{
  "head_dim": 64,
  "attn_scale": 0.125,
  "steps": 3822,
  "dataset": "wikipedia_en"
}
Each number is 128 + 32 x the weight over its row's rms, rounded and kept within 0 to 255. Layers, rows and columns count from 0. Numbers have three digits each. The size before them is the row's rms in percent of the matrix's.

# layer 10 attention query, 192x192, rms 0.201, rows 36-50, columns 96-191
089:134098130182167180105113141091104145093135181123133114152092157157075144081123110161077195114087119090130126116195127148104182134163112156129150108122071151170116134128153093145110106155170090128160100122080090101170171096128112140079147177116119092121154117087148149118108132099122141166
085:057149118131156175141086151077104165135074136131158109119084154170164118152160189128139101151168142128091109132141206151106139129098152144200134185147154080097136122105079101126131074157163096126064101068126140083112163149129110118087158114151063110114091127150115154135164185206108157067
084:115119136174099118167121136134189111149119127112115151099150113166093138180135167131176163188140160179149082086087105128171103112155140143099108122046111135091138124091133072112101110159107119146117091129149111105144133140121112130109080147155149177155162126112093196165120189131145107181
087:095174126166155121159080126092066174124103098192132108183158091143130117155108102127112134077104098179171101186149147135080185112163112102132100110159083153150156076104078138140153042116153158050133093168131177163145165137172137161197110172172087149173146133129055110120150092148104158150
076:140130154127087161142111143109072160101080112140182139213165158109190092107153134112143168100163123178093157174174160126112135145140107127094107121157201067082166127120143079194065144145077204122105153141127136113160113147128143096122137173091129129085120074178185084148121197174138112124
084:122121169200168137117159158093138239098117094129163106137140116158166100152079135183122106161138075092137150157136120174154143118178082125118123123138116122143135221161121180148095160120094106179126110108119137135102138086166087140143167121158070120159093150099076139140174161165063104155
094:161154103086171133106059071115147086151160077106146190129129135126155129119154150200124177175123075195116174136114100087104170132128175117143077131093180132131149160182117127127133123087150168113106120143116107187119133208163137164135146166106152187146122104190192159112168129134177098103
088:096169135139159060126070081135178124152105125126166153097134135126105113093154189125121137158163141118047094134132102118116123126124141146118109122125143099144129076142112094068222113176090167136129116187094107152078145181191133136113139157114080206077137123148112163058148146131141123103
074:183154160092134090132106181107091187150188144061121111142090166103070165141157095136132093175108130166171096093167155120107137146101091122106065100170116114145126119091188133124142129116149126134071173175147118161103109115134116153142097145111114163074057149102162118104128096101107132067
080:084071148145116135161104105120142149059149140145126147144076108131090142151135126106157102148135134098129119128101056196086159148143114168047129109172143131139074109118161152171142115079123146106169198126064101146176078105152080128108187094123165124102044143111101181124147089165131103075
089:127141098096098126115152151130165105195146175090176113104172156147154087102205116120122115169145091141071131075119090095096149116142084171190104104116169109134125141131135150132176134090057177083192121102143084128074148168107115170148138085074130119181092119132102168134073156134131112171
083:083111105115031050080103160105098119196172113121164134091121069102088107153163157109101154132133103149121140116191108027143168105154149066116105137101198097161183123155145108168147173093140140135132134062183131153085176148107141108187133154160128088121157187122170154132104108126157090117
088:141139152106119115144101104125092154122153081156177127138096141079105091159123093120119131092129120088099212104160160134130093210092135140114161168118107113126143107097122138107110105128120086097079090135184097100183136056145121113168080113137089095072128122165106111170116088100160147111
086:142150119101165159087141098177138137101110179153124126166137071192080091164088115137106112115079169097135144174089153194177125121157142152084092170127116109125123116108115139113109155097112141118137113063070136072190098109215130107136110131135101092110099144122174102100140138102174077159
078:188126111125122134117142180100135091098160124167080080106060139171145126137078138143114102111109170127154124132179127160161127105128130165062182102082139093064142187087081187138104123093187162086090139112102156095201117118174106145099137166076142147147121123137175135143084178135103146164
# layer 10 attention key, 192x192, rms 0.204, rows 36-49, columns 96-191
097:146067158134090094107098138119100146156126103078132168157151111169093116106061099121089178087158159119156157145119115103139133103127167122126150166111107132147132126133107121165099108094182119108074137118145192105178189072180080164089159180147122140184154157088158080090166126075174117153
091:126117137154152124137101103125148151162123137163076082154147170133085074098171096174150100150080166137142170142157130163128133113154130138144145128161112114148153144170120078098151113152122165082120129072113124171140125100109123099156140129159125093176115216067174052131103086150092144085
087:107134135149134126119125143110115115056131075185220127153111151194138134123145087137153170127100124102139115091143082071145114130148157170111146166148131143092146113123115086129049125144100057157148080120114153147120181094141118097139079122151157157105158139126072136160142167160185129112
091:171150111106144133199123098148108131155146140112137137144183083086143092122060137191117155107121119134141135148116083067123177135057123115145143103106176101106108126198138138097172099132088141130108092130161145109190130096189113103134135058107091124164167150227131118087088118169149146149
082:081081162111126177196111143146165128121124148074117116133167110150099146194098112116154139072152117123153106124195125164120126127116146190133115073148146098148152130132158066155171102138134160107146133161159154092138069137131157167166133096211119167096088149122145159112110139156140084058
092:159159034114103120100146142093121092103139136112142117148083078104128094170134087162089150101093156145098172065160142134147123124127121148085107117103133145126106146160140162118109124091101109085100185074086125162147150123070165170109188140068121135113063154162086154119100116142085100196
092:135144135098149091148108192156103092167171165101150114115059127120102159160182168136102138125106064122078120157145197116138120110127168163155153168111086092077148111188096161080109101182146162074111109115128161069146107099167159110120128095179100120105121089152142110122157080138189068124
097:138130106043213138126071121146116124143149099095109118149087122083136142108151143181141158134130163075097120157113117121135117104128149150143100151140142138118195071098135151110158111119094087114177115103089117132088123144235108108151156063162092195120207121185080146120122109116139129067
084:103102122164139177146145167103131156023123185101113127111147125156116119116180151118136117138112161097188152138158156082195087114138200095165136116159145127147129157137134099131113130102186149118159077186108142162160076134076115170108135142081125163131101072111187130140090102127083127098
091:116163169110141133119137151125100202173171079175115121184159152096145137137190123117132098127162117093130159134083153148169139159114140182049129154176103172162087138097142141141199149111122117174148151108157224144113156100077158137080166132099174149072129128121129188108169156172120121088
086:081117095146133129179137130129143118083071150138129104166152148120111137109118115113111092153130125121152132131117176145138138150125090075104101190122165050134129114111093136087133172134124133080158113158192141070127132126046111122190162093105145095148171127066111099144195101090147157124
087:105162123152205103116074166113147079083094161122175134133130110174086091113118179181174127115155139136173117084129159125104105145100088102137135128169191132140183106055114115140140112119143117072140097124148142065100075138073162077140120118173145115154131129107205155108118157096154142097
094:103137106082106100124105096124152196158096080122122066127104143117112143140163139149132078123112171117130108172181103068127117125065118105089121089164143199123104144159141156171092171131096067110149127208183102137161114039148117151108117135154096116140164118159183170147084135058098123176
091:069108157148080099086168155127086162153103135141151155134115155103127093141142133089141107155144172059111093155051116221139189175131129148141108078125152179110191167163095081186126156129132157137113108107145111112176178106157111140117091157128152128099089145157155144135090127129110157129